Each number is 128 + 24 x the weight over its row's rms, rounded and kept within 0 to 255. Layers, rows and columns count from 0. Numbers have three digits each. The size before them is the row's rms in percent of the matrix's.

# layer 3 MLP up, 384x96, rms 0.29, rows 261-333, columns 0-95
110:107123133115110105115119103068151141146121107095136141122123133122099147087116150115134067141111129102125161120119163129083096109101137162123084133172149102116140125122107145131155171145108155108098132158159172104126085137126187137092110107103156133103075135155132117114114140119116140123
097:154111142150160140112086131113089124130138137137130071099159113140146124153117099114145123124120141080147106147107110135129115125146114123102177136104110102124180147118082145134122110150169111167102137122160118133150110112145125120121130131125108151140038135181147162149093154140106143108
095:147143125097171166138111110158093103160099101114144139146142127147147171081142134121137103147056136144147130132153116142095089117130167113117109151124129148094151118118088131084118099119147106139094114143105161101112084136153111123133130138140130126101085158109105156096132164128087109112
106:145095146102155087098124167103126143131144096116157106118106182161132111138155088130145134149143150122110091081134147149174117120112134161179174138115145139115132151139180157091124104122140167138131108116128123129112126150130132121129129078138154130149151136069116114135127159078141108131
111:117130120129166134156142108056146138126125149137133111128159121152089131167130125149103129111076152140123093136134105168105134118129130139099142142146074155130125177094156142079073125145175160104137088126145107148106168132119162141112095137154101158121124150115116122120152135127100133115
105:125118159176194136073116154137112126113143149115106111170141125101132142116096133153130145141108103162127130147148110134127145107108153125118179160138120146125111102110126145104075153137101113128152130122111117107137140088106176112137167090121108141124165140059160101101115124148134153148
095:141096094102121115086133150099127163166093154123094171159100159145158125205168118121105088097121114148142145157152133119118146112137116115108127099132156091137152104137122145130153113103132110088150113114132152145108111120127125128089139138082135146067094116121112140103117131105106108135
086:130122167141131159156097142129127143095114129080151111118147082096111114078123118128105118109104140117150139184139155103104125178118134134125136122088069123117128141091121150146154139149116113117145117148140109141147097081157148168110155133075165096132102121116145099153144145133081118129
106:152121134149152131158126120121164101117142118121114112137110093183152132121122090120144123149143129133133115105059086146143115149103099119148105151099129097169160124134107155096126106147108169143131139166129130136132130094123099092122103077168185133128145125131178140150149131136092133174
110:123143111125118105095164155094153159106106140157128110144147128157109142115113160096107111101154109136129141082165132123157130086183134139162092152142160115088124156091137125109126149146105140116165087133095125111164098147131138100140127135118098143181092151096150146082112128136095132121
094:139124162160167161087089177158119122138135113126091147162116109129116130151116129125098120130098135111118175097103110128074137129123093104145125083125136132140120148163099148121117126100103132152120119119132166130104140071068139113125137121115143083108150163123116175133155124113113154169
098:087098127108146144139166146114120142104139132148132141121143122156161153133143097104111134158179094137131106163087083083100169111134142125153105146130140141097166111090135117129155140114113140131147124084116138137140091102170139155084122100144122138129117141115166116124106134102053154134
085:093138128106149113121098122085118134078136154133146116109085169189142111106143114144164133137143153127136123153103163159084129172129146146121143128159184089100144131097150125115109115140136130141135123140109121123131149141142155111068141141103107125140107138142130134192115069121105120113
116:137122119120122102104124123143114128137149120136115150129142117151098106096057126133180134184118098154117136121127143089107127141120103120122145109097087168175144120154155130085108126135125136093100119134165073144139145133149148140122110114148132195175124149161155098127116172128134135110
090:103067122123118104155129114118076134120130147140120158114132174119119110128168107108148185151080138119115097096163115120183134132117116136104112118128145146136127155125129125103103144129156130155107142128147123154108164160179131148123151089155144087159118157112083146129091153120089131148
096:100118113109127132132130109113159132138144101088091087120108117145160153114182123140077130153148161123142146102114107089136130139061117115130104097149184122125155142139160124147135115075137157116131122142147095080111132142123151146114143133114119146138074173129108161112089138124114105150
094:081118144115153102080149118133161130118134132123076148170092126121108142103110170123093138148140115127163147146124118091186109104105126128137158125130124135137119127098122124128083101097166135128102127126126133151149087128153165110099149133175125147097179144130127137090145127085094114168
096:147157153107127080108101120153136098106114119119119104114116170103118103101142158120084108151091108110115120135151159155138109137113101165130130149128144139161147131122118108113140117148157142132090161108102145184125137154074150105161117104170118125153195158146073102120127125111137121123
102:071129098189104129177148127096089099096143137128153125100114139116110133166097170130092156168122137148113144155152129132120104099094116155136131148106151127166107161134122134142099158151175135115121169154162147125108110101120136127116114156116105156139142123092132113131103113113136177119
102:106128158177137153087126186140122107136149138131120063112131176129088117143142122097104142114106107114129098126132132123133140136112128174084121120163119132137162158103142121120128137115120147138160118127141084154135081119091122132113177151134117166148100174082123107115085113131126162132
098:143124164117142159113113139069122137110139136134120076107133112116097105079123078164167151124072146163116122132129163116134098137142120135130123124147083157106101137128133134139124139152145142134133150132183085154096150101131140137103113113136115105156158087101117101134133146126172106179
096:142091132151145146128102095127123082115117160084124179133136141140110143125159119122105132149135128157098166171089089075106118121117114135121116128073115115137123106121138136156167128112114109116145124163157129156146173090131108085114116164158119118126138128135095121102136153100156188148
092:123115146141150112113130141128145112140110165092131123122152117100111115130142146116038131123076110168133094144170102099150141121105160133093107138121108122113107115099124122118136148125082144139118165119142108136170165108184129112108160126119165150167169110105143104131112117134102119171
110:115124129137125136150091101148083175120123157093108156128103162114148121081150148141102110129150123139122125121075118105164103195075109162118113134106132116127114168137109133140133140107141118158166127101148141123101172137153124089125115083115134114149134125117093132152164133075138118155
097:162146122143084123130110109136132101132159122105119111144102165140132082122112117096132106139096096139150114089110078081166104146111074160091140139134087166155104150130154138078143138142123144109115141104095111126136134139182123098083153116153117123128112129087135119166109144132138134110
083:134101138113137109149126122120112109083091154117110136124137081088148139133158065131100114144094159127158134135115105118085172124138121137127085143093146152133115105089146112135126124090085108147127139136138115102105152127091168118134186146111155092142142140143151136103153090098130157161
087:183131161109153107104088149137115139119081108113150087146141134100130141123118111166145129120113097112124123165128132112141137118135127148161070136135166137106146176132110163088084140095120130146121117130116180135112081136137074131117142141082131155126153127142145092094168150136104135139
102:129163108094115136095128138145126158146116166126139139106127168069134133152131103120160158131108139107111108151125142126132118126102151105148153131141126092142145164120082096117131121102129145149125147080092108146178137176115100131119164137107096140053137119100131133129129174185130118123
095:141142101151130112117111139110172143158133112118145131139129108106137143112129120107136119173132101110147163126085135133163118139126113145110138125117119143095117144128138115153127159119147103105114168119131143127116065079112162150169117113093148126101134142080090133110174219082133143120
094:115148134167121142123106142152156148168153147087125139090170117143096129096092149097145087131113171112138164127136120152095128145158104142160127129152124133124151085108095176114100143113125137112091122193119120120128104162137159155133103105137156175119159146143123112117111104129102089129
103:151084109162112142129149117134156088160158166149132115149110150136110086113167134153136096111153126106160090084107140134097108119148092146151077140130140093140109143140100126113131094148112130137132142123116153139127124113127113124129154112186128123158125089108081090135132093152124183091
095:128158120145135094111128092154126162151158104152102125109137121134151161101110110137103085121139105137143137142145111125177105162077070094123105146099133121132096148147130075143100108164170150095138108092146108110150083136176103128144126157109139128125145143139123148133119115159154157103
133:172120164133089134080151138130143069116172129143105133132109117093143134110091141119079115159110097111134144151121130145119122093094095090114099130112157117138116113181164135152157121140118192110108168134163115134116160104135150150127121126148126094090143146139143115115141135096155150127
099:137083081157144095099135104130198147113135123141116122085116140157142105169134151129147132146121110120100135076135174151110145091108117155146140144116171146125155103144154116156162130148109154142133143114124162122140123137141151100114081121123139118103167171121124076096155110113120145111
114:174095116121129144098138138111166145133156124136156147144170083109144088107149149099140129134163163131097141130135085129102126099209178111148134108159104141116125109154189122114133111121097170126132108139114125133137150081109098128131149107163124135135124118154141129105101112146127125158
098:100141082082142108133095112121131189118136124121104130128117147168155100110103132160152111147124154143118165132115152143056140151088109133099116135143152133106119133147150136133093083129162157119126138120120095109133126156171185115128144101126156162090100147133121099131120136132128163095
110:135140148148167119111125171075116124124090147110105078098166122149146126120122116104152143143115165116161138177166112133134156114152112135135116121130120136084093127104180159137085174119134155130103099120125135124134086130160141124126157125096099108138143106099155105067131108140121118154
098:118121073126133083119156127102139147138158123124149114126181113141111118091121098134155111128087141138111115140133186106135134142124145144082148138125132122106122142110142160113157133141143154145100139104157113153106109146141117125095132101141120148170144053137130067162174134131084153151
085:108135103133104145116131114135106180152129139141171169118128085123143162153129163103088175141128167176107115168122168083166118119134139143085105104130124128146144148157127083094152132124118132155109084141106131136123137071138112131141152089140115118131143149130119146113137163083121142141
088:164179161129148136153167112146095122134127094106122150081152136144153107150092122131124149142134130139125147135154139161127116126144132124139146096156107136095140117102144109138133154128140132153144099103117144125096102126117134059139112145133041123132174188089108145137111106142145101110
101:138090141143164164090108122130124140136117116137166175116131130106133129105105103136104109161142146159119134182136129130156096094115130088108141104152117140133115126112111143127114164135122145145170122149111140133163109196163137120133056114135139139101146135110110122073117172096143090118
103:096099123085096138150116163114094150110135111164093133149090103091140130150128128133113098138142123142111154157173122116135131109167091167088100127162119116183129118142083129140135129095129154184103132088112138145137133122200144134117129144116144138123148124143115125101093137134113168151
101:105126125171163153079160112151149158141137163123147136114096179144147101131130100096116152095139127160130095142130144128163145131133089115132105151143132145101147195131111095131148105168102157115137147122110132142114115095163092156114091105146140144108123130120087100144094156172125117118
093:146153118128145140172130125124118131162098085149134117137129118123107135103111110109125132164108134165152131112132130125177099145087149130096113167144117149092134132117124148107130149164102114127142083093104132096146101139101145133115106142094091191148140087093142164116163194146118121094
094:129102177169123117077155113112091093135120128125134129139115171144156111135123068156100124142137145126128097123119098130088173150124148092180125118126144116163129119100126128124166163087103148143163110150134156158112078107139136128102141108141119119129163136104158119130106170125163156140
097:112110131112108133117189141135144112109136160097094142168164102096125127126165110146136089102103125120131072158141111128104101178167104146147110144096162126143128156096118135110128134134157150134067130144138128136108120135152077159117172122151143111134141149139132150087144084134099127111
090:179139124130133140104117122097104178132172156146119126105107115130163157143108113088122068099135082114089117133123115124156120113106142093118125106181151133108139146096111117110160127137097127132114096088136148141122170155187110110118079154102131127145130158156135144121091130115145131146
083:120131074087150112127131119148151117131136128126147171099111102127144117135102124130128140110082109158103139144136122166169113151122109096145099135118129181144172100113156160090146106105153109143144113088105131153121125147151147090117156090166138136165169091140120106103158094149096160128
108:124133106069133138135128145094099130144122128124107129124100131116131157176136112095150109130101170140111137136119162112109114114149139153105146199148083105162124149095176107127115122130159168155160135163113105140101075147151130134138132158110119147098167130116107132143074133145135099153
116:155102113105148153133119123156134132148136134170143180116113109084108135127152072161170143139094140136128162100109166141108093073132174087083106112139154151131104121115109104140121177152131092132126153125136120108174153115122150166135139139121106113119131125171100125120114107138126165132
094:098122139107086128157128134158174122094114140110124103116129113110146109125135111074155160123146095135136141114114146173158110101126115130137166130122131110114161156119105148107178131120158124144132157139070074117095110127115175130146124120042112150147122145108121137100103144136129140152
081:160096123102151113093144134102136100125106125079136150163146132066117063139166142108116069134133129102137109129158128121122115161123138158095094119110166119090131136133103128130121094145136134117130089103154153132089128140129098101112159115097142125129099141106151135118105094156114114074
105:165094117128100141144107091146129150114157113131135120106138123115123102196151130148101104162139169151170118111101132129136111136133103121049108144073141116141128125169185097123122112092125158116112158120145087132129166113112125107130124134189130157121121114140125121120146141134109105106
083:189121122130097130142099113117109166165095157121095149124097067112158130189139158110142137101146108157118133145102129122115120123126168149125130171188129145113155151108127105087144168133119109160101130164131127120150146091126095121119155157122113135103122114149114084123140140120106149141
109:124076084134096165149149083095115138132121150096161079126133110155121124134155147134131128133148170162127119160097128192174124130147108149150146120127095087155099174176132104121150096108125108130154106120121129153140125162145104109115116128141114127155078118138128115131134099126121110094
105:121104111125112126159151158100161148130123095125128151122155110135101146108157174169107162147094149047145181151114129105150107122092123134145093112128116099142153175180156138162104135118157117123136134127142156110153123117123135134117114156148132162098125129130103134184106122106130161126
098:139138152100150142129149162106134205099089152098097115176152109142120121116116131080126129133116115147118096154164091092100100088121148120096139131126163131123141099134136154117177129108128128143151095102127125118142076109124168109136154157108122124153144142120140157107144158139098120173
105:130101111135096133115148122123137108083140155124109090138145131147110102156126176132086108137136078132142153138136118066129084144068133126141112152103097101128112143138133101137096109146098112193172109134129166152130119156099146138118152128099123138130125111136078084125136136113156160127
102:177148202162160128132166142104125134140094123092108139133124128107085113112103144119137119121138165153123152118136153155107114108138147106119137107168103112123135145115087185117091127141075136123093115129095158111146125138091148089132098112130117140081169118130103117095114155119121111136
094:142170155126154108120156143143122144137131100130133126092127146084145141067141148120130120131108115129156103198167148137119146143116121108101069117159160141112107104094136135155130164125148118076112097146139162154096110120145149161113124160110107113138120173153104133118096121150106109163
106:114114157126168124108130139137104123147131150103125117110112150125103158081129135157139108158137162107117185119113133095087088158075131111140119113143117127165149132120093119168142153150165127110132140154092101103175150124124170090138091113182128103105114153144112166125118166138131151124
079:161086092076123170120117129085135141134173142127133137139103107100179119145139113097123169133110134126127086136138071161119113105100141133107167099088131154138114145085143123122106160137117148108101118123128123145119098157179137116110106134150130066134135137107098111148113136133091150131
101:121086126120103135116159150109125181072120144162116193102143149157101092122121136150116128117108120140098107155139159185109112127116114125125105120135119155117131124187120140096141108146126104126097138168135172102145145156078101127121130115160109142092125116092149103135150130102142106151
106:143116126122146158114126115133099139092100104096110158125135136087159129151153174160132143138115123130100121144129153103132146106138120149142126155140180118076113142159114124135127103111125133118094123124170123159106163137117066158159135166115103142126079133067116124127088162107137179150
087:081110118125162126131160167106152163091155098104140114102139111122140096145130132133124085146125136110133162133134121059170142139143108182162096106122103123094135150124125154117170131133140120155132139094109141122152079081095172153099136142125119099115143138138135144092134100124160146114
102:139124159145139151141168154101170122127125142122108115115134106142180159131108101108125111162122123127172117142102132158117170154144107161109155141141143111125127163126140108132150125127127136133149104156083148133094082134077050110133105090113126113102117148099177146129132106140171114101
105:138121135154142116098111156118131178143170114117127144167097154120093077121158129130134148111113150127094099135128154120172110125128108117156149149113126143140146131178182072131153162080100106126124108107158130130135165157091134131126139145124082133155107125142113140133097171140132082152
084:146110149123134133108103146152126104113135170096109129099133108136122126118132143093181131117108115123102127120097129146089099143207145154153133077117136126146107106067147122087075130141183124123147092158122131160117150110141137160114147104122151126108139110118112078130127087138127134132
088:139103114103100110154153118149127128124111161142095142167140135128101082148146137127103135156115103104136149126138146147131098165121101152063082126143083175101115143102123094118174112171127121160119110115093105130112164148137135132121097131119122151127098117108130117133208119146153144103
099:110128136122122122142115086125144106107107105096148138145118086121142153113123154068122095155117171186142152133181126122148070168139136119139165146144112102140183155124120097104115135100130108147121088094096114132102134128130144133144097161120131135118137165143102171129150142163112102137
108:106182138165115130130175084149144101153138124106135126108162115129132131096130132115091175170129095149089120114139155126127119120108130122123089148108110171185142096145105136149108128116107125113114144113116121147158141079127178117139122118149105145149198137122104136135173133117093119146
103:138126130150154164107166165123105129127142100137166142141116133108089090183158141130133128104129156125147126134145118101088119149118101083152153158093136103088122141115118087137139155106158117170124178133157112122145127069108137163132152161124142149127104139142157176118124130149085146106
086:134126162069100084116098103156127124105162129136144152108115110092112092119116145130150103089062111165106147101124153151182083109109154130125107128152145144103157126123112141118139165093128121134138087134099114113152120148081144135130102133090142133131147155106102094134142143091138137142
# layer 3 MLP down (transposed), 384x96, rms 0.245, rows 261-332, columns 0-95
092:142094134156161106159091161145124081126129142149141146123124139135139085140132149154105161096127134171127116117148099112146123113150079127140135142154115134128087150144098121131113119160135144126155078135119099117087165118146109133158071138156097138133185085132108142134103117097098116081
097:165098128122131109175176127147131092094161130134103120119078149171126157150114110141096129124069154144090113119100135097145095132116105116109117107094162163135128142123095143137124100136131121154090137120158107133116115124072128140107137122171086121144111143138087157098133148151116125091
107:139132152174139154094160082150097136140113112141134146095134059090123119135128109147125143129105137166094154139123135099143164166111141121148114125121116099081141105124111136133160097083146143110106176150116134112153121147123115132135147102113144117119091140087147162139150108085136125068
104:131113118132123154140174147109122120135111118137118146110145083100127134169118121128112130159082098145138123148103133172163096149114099056117104148143137125133128102146176152137137092119094150110133104117133187168118117130164147103149108137098103124133132109110141172168132175116157161122
124:123107138130111123119128123119087161118169125134066127090128132116180101126084170097135128158143064099132129155128115111103109142156136165144167132145139122127151141153149083153169109114129135090161152118094136123128125131158181137087153123134117133152128118119122154092131165134123165138
099:123099129142128086185123139120124132157082092132138138113102124125154144141113165131131158078161121138101109101087123112126105139111074135108148122140094128149157138117182115127160122155148132115145091134150127170100135127117098120114102151147131151127073144135085181130155113115143084128
092:083134129136165130112123176143115091151090132088145108126127161147154095132132124146144139127142106131144122110126109158089123146148117172136178115130086129168126096151164185104114167115173116157108117122149132153143169116112124111136125125115085133090096098089142122134115161122118158155
095:115181142124116085148131098135069164115138130117123144111120154129108120137112123099156159142086144104085134091181110103105107124115110097140138094146125122099127126092184101147161126138135159146125130112183120106169133111132107119146139127121147132180119106115146160124128145145121120185
107:140137153149132110088174124120130135123140139100148099104077067110138147102124134100125162106123121127133145112105116156122164106118102115142139131158132106083134104113159114123192100090149075134116137156121119120077072142125138095118160144152150153085141137123130136161148116126128141097
104:130116126092100156127137119099120133089161113119107146094107073097133153157118130147123118177127158112097151137112159092146157133182149130133144085150107136144085165178148142162108121098141150137120135126133150127080084134144161149148099116118130127149120106135169104130119134149120177117
094:127128097126133124121145097120122085155115163114144155168130170108133136123130128114139112122134122130091104121103160123104117114125154167140149132095107127130127088145171155147093146133116098159131150145125109109150114092149130134136122083179133182156124138131111086090206133170146087129
104:151117128092074171151118134109157110125124149149119091128130158102099107138111111124107115141116101098151127146120138106124084114105112065119111139134126104108181121113120135135103154119104064119124073132097143101133175105119141145157140107145132085112156140118136130118119143144093070139
101:124103172106155133135113128130129139136144138133140097096137136106161118130128073119121152146155108145115140158117147156064157128144116169081110127141117123114125148143133151136155136148155140112080111099145142167123115192092077076119178092111137113102126120119164098126150128148130146110
118:183118149095059103087141100127124129151109155175127177102116105172117107143107152145122109130150145131086101112127107111106148170123140122133156131115119135104095122139116172126156152125129163123108081112131105126114170145110144123138157133088123100100120138151139089127114155128094143104
099:146142163156131168138121120103126154156095127128119123109132108094132120122143133135179142112109141089072129145092133087150158158139133103179138146103102108126151110106083147101111127085102068116154155152137114125130123142115161109145167125147161131119128123129118127181085165161115113133
091:118193133158155154147117140111121141122120134135141163149137136094093099158095115098101162131095090140171117167119114184120115154163133155079181161105109110156105112112122152139116146151144078137121135116111132162102133163136115127151115130119135129146145102152114147146159103152151124099
088:141147103125108122176130121096146134136129098153149088139128121067148115120134099128146129077168145120166099078135085120130112145134099122107102071125164171123176153147099117121132132148139107115113096113114141164128162191118127125156098102121158113113130137128097135123116131152110115109
094:093137145155124134156107097154112110159135171179143143136155144099171143155142143143146134145140139161136117172151156118138089097081187125157169150146122125145095089134127128168150140120122106155089108123113097152125131145167138147149085116127139134121110125155124108135078146106141100131
098:196120115128151113137159149152139160132119119134167136158200145149139171123148089139124150127117131118133098182100132139129143114132142135094112089120135164153151131154163164132134119109096128108110100161056171140097142142118133122107098135155143101130131134128169123139112135106116130110
119:137163138138134120083118162107130127095087145143146100126132136092139124166121121133105143153129152127077154115162133142133108106136151161070133135098132144132120152111103091170137114100126163126162139109126107101125136123133069146141144145136124145161122132089090104124065093095142165161
097:130146142150066115128148093128133099159166125098108111140117139126178152122117138137133108112103097121090138100101112135118163115137147145089095154125123086067130106124152143098171097150138156132096123128150098069169145128133142147144139131130143121127079086111134136154156121103118125158
094:098112103125119093137136110132098113138152140103118172162137159087109085145105136121120131161182163124148153111135128155094129143120122151137120092104112174134148168103110115133130160161105107161086156111142116150092107135116167094113119168120126112107132121153111166155162096165147109104
095:103126125116120144174123141138144147104127114127148110139130155151137111134080136124161160082142161142117150109107135155182128100139126156109144124120150093099182148163135172137099139146129118103109123154125114120125149160168103129109104099113126096118120156153174063150100164092150132155
100:125124108181146141145145144140152152150124106188141122130170121133140112141138137216146110141118092113131151145150115144129147128163132124142109066120155092141165127151160121122113106156112093136086118173111157122157130123081157137129151148153132131126120093129143088107133155117152126136
088:124152151126102113134153098106151142153088092175096143134161131154161100128126103098139117119118138135171187085138082129157134117113139088179111112111138119126135103151128147154121162139151109106103097132133143161107123089151114164168115128160098145136164155133127097126137091152121150131
116:135137163112147124108142116099116129079162143096095134164172106123116144117155094110162122184124140126129124122125128124112127122143186137188082107091160110150134146118097138118115092134152121125140106111136079106135148130113146145149177147111116139101127133164094161126141121126121188146
091:150099084118140105193159103159148115158141111120122129166120130145148133115146143125117191138101155130123103124138139103150172134116160168130135086161048101157160136158118118168151114144142144109137134136143149114124164150129108131102128139111130100113117147105142130127129167127094163112
092:134129121123113136167154092131148120125107114145149134158210161151150088092153157094159097123141176052134101086125134122134111139090145165161121112127122127124154092111121095151101163127121145114104084125141127105118122162117143146129149135133111097137137112124124132116126122153124088112
101:166082103125118115178167104120114182112156096143144135107152142148125092135112117130140092130180106098112139156108125129070170128120119134117167162160156111168112129126138138124103146116116127126086143119157147139111105152118121150098119104127103114152184098141140143128143147124178146133
087:156100132130117127128095118119128102125123099130132171124116135111150132176132143131095111154142143124134148107116098074156133162118166153113170112078164152145155134157131139134134133103127087108175105129152139177098145091164130155137134160126138111147108119109147096110090099183151126171
105:129098158132135106160141146115142086121164115088139108157126121136152109119083140110153130135146150118140092138111106136141184166122151162118124162139139149095112154142156062151172125133088100146091104150113156128101111092120155117090124172141093144123125148139102111134120155138160159120
096:101157123153155142152116120096163159137135107131099103132166154121124132118132142114131153106086112151156134109089122099103093140128146138081121112157134123115121127150092173149128140086112153114081102117091157139142188132143161115143099112106121104125136090179116153083110109144088109122
117:124130104172125130173111121137122158095126111112122129075126125152119124112118116153137131160166091145116135116128139139134124112137129151111131110095099162158174160129141107108179121094170074175110095096083098094146141131152097112110105097131127177133120118112115154126143173148144128151
110:140098135117106117111079110107090135131133149171079098137115085144158122138118074140104112134132110141164150149153106101125152148111121101136132103077130176092111121098108147108102103099130151075120128155115131149123097124156147117130161107108107171155119132085099153155106136126106139121
086:156192093098128126079112098135070128127142161130099139136128172126106172148103137131129117152159125090136135121125122131127118174102130148112082127116107103120125178099114097117131151150127138096114124145137133083116129147113173110140088140138131112137135145127071135169165134134150106100
109:128170122108143118093130123147148111110158144139086128149158137107102105160117131160138128135120164098145113143163093125139157128172137148134118106131148112158109141141107119124131123137184095070163144106118131095122112130161131119158172108176092177138120120134095145170137120166082130101
106:124114135157140107121107104120119160115108114113145112126079124085100150103119124135118132098143122118081141116064141147135119121138149128098173176151139156146182103113116101132105092097117129156105127138110101132150107141103129137170104096118154215129133110144139132147145132127164156150
099:118139100107131132146103129122147132123107118128113086110119127151124129106081094164146126127139175122131120149153074147121145164123082130137073093103092095160141129189115135099111130085148155125095132131126131124128161099116109103113111179134142138109100126162082153145134100093101132109
082:095170143139127146140116133150087158134084111099142106124070101117067094111104114133090138122119123101156136123161115169168161133114122146137146110156155130155118084116166138144087134144132147103079144137126091106122116115105144155136102068128125118148136148118139103139085138143130134121
093:105127126132110148106108133168131117106107083183159117117140125147127098131134178095155098113166106108152093119110149077144134132111129140115129133139136121118121154091135113135116106130145147127103178127145197108151128088160101099143081145129111113142155060124147100138141141124131096138
097:121139075143083119141138146139160143109126141091136109152131120192132149125143080142118113122119104105118136132127115092143148131114134137110109110109132122177161107133129124147120121091113107113118142095148178113101112096156127169178145111153086108158123103173097110174124104178143135111
100:102150152133113154165162138127121140121130150108121126126157115145114111143137144116175154166106138142113108137119112111093131113112137128147091172161084122137107114130128131123184128116174147114162120189172134181156110160142139185128131078106118127121096115110123153139134106142135108077
093:082125094118126132120109150116111095153129128156148136155111125087202164123115156137166135142113165095203165136116096155128148125099142115117154112137116138159159176157149135145111152091133129121146147130145179144173126147122120158125125122123125144129145112152161143134102117103159121136
093:107079139135086067100107107155127125117138155149132127131074128151161102121176135157144113092146140138096151152147111115150104157110121135183112097113139103114144187124096109186122117082143135116093141169151103119135124153129152126120132116112158135133131145136141145122126109151156128156
101:113139129132133102121133108150131097152135132075170111066146123093141202122141136158108140103098080116099125126120137098148154191131140160116154125110115101127131130132196167139153105095118120127134091117121107119144119152149137094126139119099109116127134144152131101146147113161130123166
106:184093108144106141128127129164173096110112191140130077139105133102167135131116119141138121126119109120118095193137131131158126154153130144105127138164135130091083135141130153122119148114088144162142168094104136122121139128119120111148173129110139095134141130113102135113075125134102157176
093:093147123136156110149160126109133135143129062094136118119115094128122128092147145160163102133120150151120143150117113125102135101134133130144106141129101114160168177148121121167116108122119162096105164134085125147089119122114118145107165135178162150121128115149135114130168128108141215138
099:128097111159164131152106159108136128113099138169136100112117146210131089165123116146132148161107120121125112101143153147099139127127151115099113135169146130164155125138070140095117125132068172108124103126130130137160150142110154144114128150119138112108108152107126109119127137057152134115
102:094194093122131114119133170117111138109095124113164135157133158129150145152131134102116130106117121135126113139144142148081137106106140074135125162121096101141157143099110103155168149099148114102122107144161130111145179136113152069089137128115108116146127128152106156087187135141126118106
108:137145145125128171172125104153109111114152137119136119153134146154140189134075165141117104114162120129089125105138087119105115109129113136128108165143152142085196132156132126099120129119098123124134126138147112146124114165121122105125106156141125146161140166087154141187080123124092155103
084:094096115092175103127121116105121132098127161146083089077157111105167142105121157086119126148091069129145127110133147148119158144116137134064125142151105112103160121148133113118091118129100089125131117115132132104116113103156133158142117125152080109136096094119128117151170109124145135114
110:154120151142126124142129134124134173151147118084125157125100093132107096134217138113118144177114138080122126171136144152140109121148102107120103082116124116138127127092136153108170127140119155137139124146111133145139139143084125120135141169142106135169077140117148123122089127069128159120
105:114109105129125108130135104120161099131123114109098105184100118158065135123137123133075128121159126163101104129130099142137118142180116118160122154107100183120139131119148078125175100165090130151178147140083120107112135117147113148100132125119121094109097122109135130117166150115120128155
088:154162115116168117130171143077160119123119141163144124103119123156119157124098122173116139154096118094125142179125109096130087083100103152095086167155111139113151131130177134128128140123122131097112149142166128121119144140164086124122140108141099149176103140107174133119141112133115109147
120:151158122091144128142100136138114153132092160165173176107133132095144116159092147151102138148164115109145116123129143152151118150101147126128152056127115127104073150150139120160146168104180115104079126109116147169142148145127113132103127097114133150144144110152122126159113156158131137130
100:145117118125128153174108125154139135129088140140134133127127142122121172139130139123126089097133058191107111132138121114177090133118164102129150097156126153095131102123140148122088143127148146175110099153149130153141123112086115104153121112092114102169095154116164105112131167150114096140
119:108098127139149144083130147120165105155107096112125130154133108103120149121139124108108079134127126120110133150118171124093108126124072137152117123142146127121147103134092175158113140193093140113170122120118164109123166094124130133156099133175147101123123141146154147109113168154185151107
099:121147124149153121105120098193129134152138129114144135082141148128122160110099116165149174100114137153111138082125129123153160174116093172119130143110145174120130133091108101112155151164137135100099119112174111133142110152148085087125129130129118132098148158108120135109122138069114159153
091:116145099114172119145129145128124124120118127179125091128131184124117083143128144130121145068136122149158106154076111106165120150136121119081096113119116163111142143128138120123164072078143122126146106156153089138118132116135132116153098114120093163112107131126134075148088129163132140106
090:132135114131172086128166109175135138108085131126123122139147116151113137090102142164146177097139106140090119152108111088161129166154143118146111127140137100121169131128155099146169140114061126105168135135168171124137121116178124114132118150102153076124124130126127129124151141133125089145
096:120168157118118102095106102132153116098158168126148132152136121133129095186172133109148149089154102085132101157133123094102161144110139106168146102171125118102105151149118118120181110091165107088110135157133106156153142153114152118151144131158123080138116115114127141140135113121121097108
091:117107115131129151158080104132114115132150139066110108122107153106106112136143120130139112137133065135128126155110150119114143131134106125112114127116129134163149166168144141109116124177164148128144163168161148133126137118102154135130108186154101161103098173155170097156148123172125158094
104:107151148132118127110148097109080140145138076123146094152149104144136116146119096097131164149128141133127156110113142160099160125144138157098118137098110107106134117171186106123119146161120131082156121115104115153111159102151137108080113121099175105159120141089151098095088090125116134133
096:101161132141125097109159126140152098131146142144147127179100144095098095155125140097136117081107115116098137155121125075136121119142138131120106127149138130152129153141112112141146105152172131096098166160147146109128118178097176108142116131199117118103129130162145115123169144099161164144
094:121098146107112160103129101120117120084128101140145148116111135126150108119095075125097132125139163133178146137073144122173160104153116093147098138153124148153123138108110154119130097102115130109139129136113120131142144164101159163156128104118159086134168177095109070127113124119126081123
110:169181098134150134116154150130122125110106121137116098115105141099176152129093134140112163153122105105145110133141123121111135179131133148156172138134162116150140075121109107141124125191139102122108100170112150149102147137133113094100135154115135156105097115065136132143095111162148097115
089:084130139114137182131111081155132085114132119158118126127126097143159131167170132095122127077156181088123134146105135085122105159124101145126144132169159144081149110113114139124130152112142125137116173128107161136132153110151121120179089124114131153161153159135118124124118101114146105099
087:122085112117102127123137130133155101131159104141152120115092103159155110151079121095113093103159132126075158132121157076136145129100131129132129171139127114103110153157113139146160144113152084117146132131147185134116157116148115133153061101091141120138121094114138135099105171122110100124
111:156127130162121122081130127108106155147158092150124102156097133135164105136164172097141092141150116145113116167121172149141091129122094153124114133148164149126135137127115137117080088146152124089115126165132103144065178159113129122122108137131115130100095119114168106117137121144176124155
100:124117130124129106148134170126137146148153129110187108133119123113123125108099157132143121066098133123106146105131146087144095160075101117141102116148163118130147136120124132139121097062110157178107126144148068095143116131127156075132122148134116153106151115100105150105117107121159091113
097:120099147122141115135106125150173149136114096137143136145174151074136131131148169113125138090100101086156143106132146163133143116143100105134105151136086081135125143143143185139135122162128110126127105174152133118147118146137145152116097099120134113107146116155180148112048129111157132139
085:111115151127135133147157120109194132079130106126111112155111137111162148118119149175105143100118110105134140153121122089168186169132109129113107135171076146131182133139158142136090141130136119133093142143106150157124104144136149130131093131111155139131141124183131080109141162149131106124